From a checkpoint of a small transformer trained on Wikipedia: a variant of SOAP for these matrices.
Each number is 500 + 25 x the weight over its row's rms, rounded and kept within 0 to 999. Layers, rows and columns count from 0. Numbers have three digits each. The size before them is the row's rms in percent of the matrix's.

# down: layer 2 MLP down (transposed), 512x256, rms 0.0474, rows 501-511, columns 128-191
# gate: layer 2 MLP gate, 512x256, rms 0.0477, rows 502-511, columns 128-191
# up: layer 2 MLP up, 512x256, rms 0.0478, rows 502-511, columns 128-191
down501 093:469482541517465465516530511484488567525530515526545547523418488552531468482483472495479484503515501485527509472530531493504494514514487490527470491498531472466520496516548507536523515533477499
gate502 100:521538504510487503482514484478504521498515485501510449454507480502558487496504520522521503507480482485508485468510491505499495533490530488476535509498510527504421534470519540491511501492551472
up502 103:501527542505490481491463518530487478524505479497474486496473508530519512475513505507504499499525461493486516512494510474456464538502541531496485508515507524523458495511450475465481519469486495
down502 104:470514496492528449468527518501527495522492494449505488464505505514499500539499459485453473503505457537469501517474552537496474506482492511504522495483501477524461481500479477480487545522462506
gate503 104:501478479506536465510480509508520460495488491536500494529527555534519551459519517507512506481464525495513491544461493469539511494511500501470498499487529457504548501527495530521507502522500524
up503 103:475513539561500512535485485492452550493497492492479498473513503524506523463523539474497503483484495497480508516488503529513492526446493521455487536470449473490540495526490498526499467510468516
down503 110:511487517516470496490515515525448531502484495475490528521535503473496501508512525465495476499460528534483493471534498488497515528485499492488453514493522467498537524549519522484548507516456517
gate504 097:433490493508501483502502498521514534475505492447490494529468527531510471463531519527489501478526516493448460473498483514462505475489470501519500482522518468533507485489507521523498471520504515
up504 100:501527539501502508493496508505508484524504475501564513510539488527465528491499499472485508508482489447494431528542527533523522468487466505520453541511548474467500569507470482478458474507499478
down504 095:485536460503482497535492486486480535498514467531457483476508507523457483539490499439525546485553525501510530458535496497455505521534503506491534551529520465540518480450490541485502482484502522
gate505 096:482485504522453478510556508524468475520511481524522517494520478533474493432514473554521560510510507504475495510461523515523509483516498525536496563510505452499489495522522516515478458534545519
up505 102:474498501475519521490534497502474499478490501486476497462483512463500487504479492499471486533521503492506503540522492481460489480555527453530538529502496497515442516513484506509496540487515475
down505 098:513503509527507494458480487508527484499536547508531491493518483512507469526479481495444541513518499507498482504447499476502467504525471501489470466482521503470463505446479492478501480456486520
gate506 091:549521511474523505531498464493474494499491494497483495514522501514517485499528540458468531511503535514502524503510520496463473512516512499511501478491494501524565473511478487515501498469458533
up506 096:473512535490515510500480521510462463527472499514506493511456532497473481515516482481537479474500472495502519485508512513477467526461495488499505534497505529527490504520483481531529472518469454
down506 096:493510476528510517489488473471505497440503498546485494489521484510542466518519490471470505473479518543514517478524475521467517494504539519509487446568523487498472535515473510489476550486503454
gate507 103:524512493543494479468488523479533510539492531505507492474479472516462540511470486508469526522468494495538502493458516505498538503459504457489466507514503531466495492521490556471478496484481489
up507 092:509499529520495525503498523446501509526539535499492530471522476529502499484501497492499490498431485472517491506485471506482527482524518520478493496529460556494512514517469560475561536460490547
down507 098:457491449496561452529486544468491476473541485492530532476472464487469496519518496507510476499509482512481519510509474531507498507514488492434498514505491535481493438498446516507488495466490484
gate508 101:501522462505521501530490500544491480519485436434512481500488502504519509490532550501509469503485468521523521536503495510458516494509533517524489504475502485466500492500485478466509454538498504
up508 099:483495486475482503500491523505465461536484466451495484458471522515505498531513505509524484518501492483531547489475549482475534471468557482511532513457484506460531524531502522490503495504558517
down508 103:470478516547517513515494511487525503437527526493474500503510499457542489480488505487501533502527508469513493531516515482514476529505500500537481510477502504511518428488504520552484470491486486
gate509 099:480523518442541497507503466503457462493493488516541506488489466483510486480473483449491480501522552487445461560491476501512468455541552459525482537513549503502508488508455507460513469500509490
up509 107:479535499470513514497505534553458496455521485494515483477495497464498503487505540548524491492527465495509528501500466468501518489474475459478534492533518575516514467512500500447459504470496515
down509 105:488503521507501469501497462532505555542509526434538518489484529512525460455506490534494491510514501535508533496503497469511493485480498522503509502492510531534530536466497498477475507479504530
gate510 098:464459517489513530513505512497526491514514490480516466517515485512482481503508544507498512503451439437511541490485470487474509507527522483464488528546466478510526474490507491539506522514548477
up510 098:508524481478558489539483542461473454487461479488492495528473516505491489496450509523506488502511538482471540526496493506501495466506505515496497482486507458478493490483489514485460491510480507
down510 099:544469510495502525503512473523488482556501541522514497466487536496513496471552495548531488494503520491513528517533460536483492510531521504469470518516541547493482485498452484444479488487541495
gate511 104:475495522501540515534484509440530530529470508458494530488442513504486514441475530491520479495468501476556496527516513506506487510534496483485509469529507459463478464487501506517502476483522486
up511 102:508490519510517512523490529493459493549502482490504525544503497486500495511514513516506511507522509526509471550473478527465462531486513499507508482482499509512470504506516499461473511488473514
down511 097:490512518481493511500474502499484488503575478538492469553519501523517508511517469529514485520510496538480465509527497516515453473484497486492524540513507543488498504539550491506501479510502514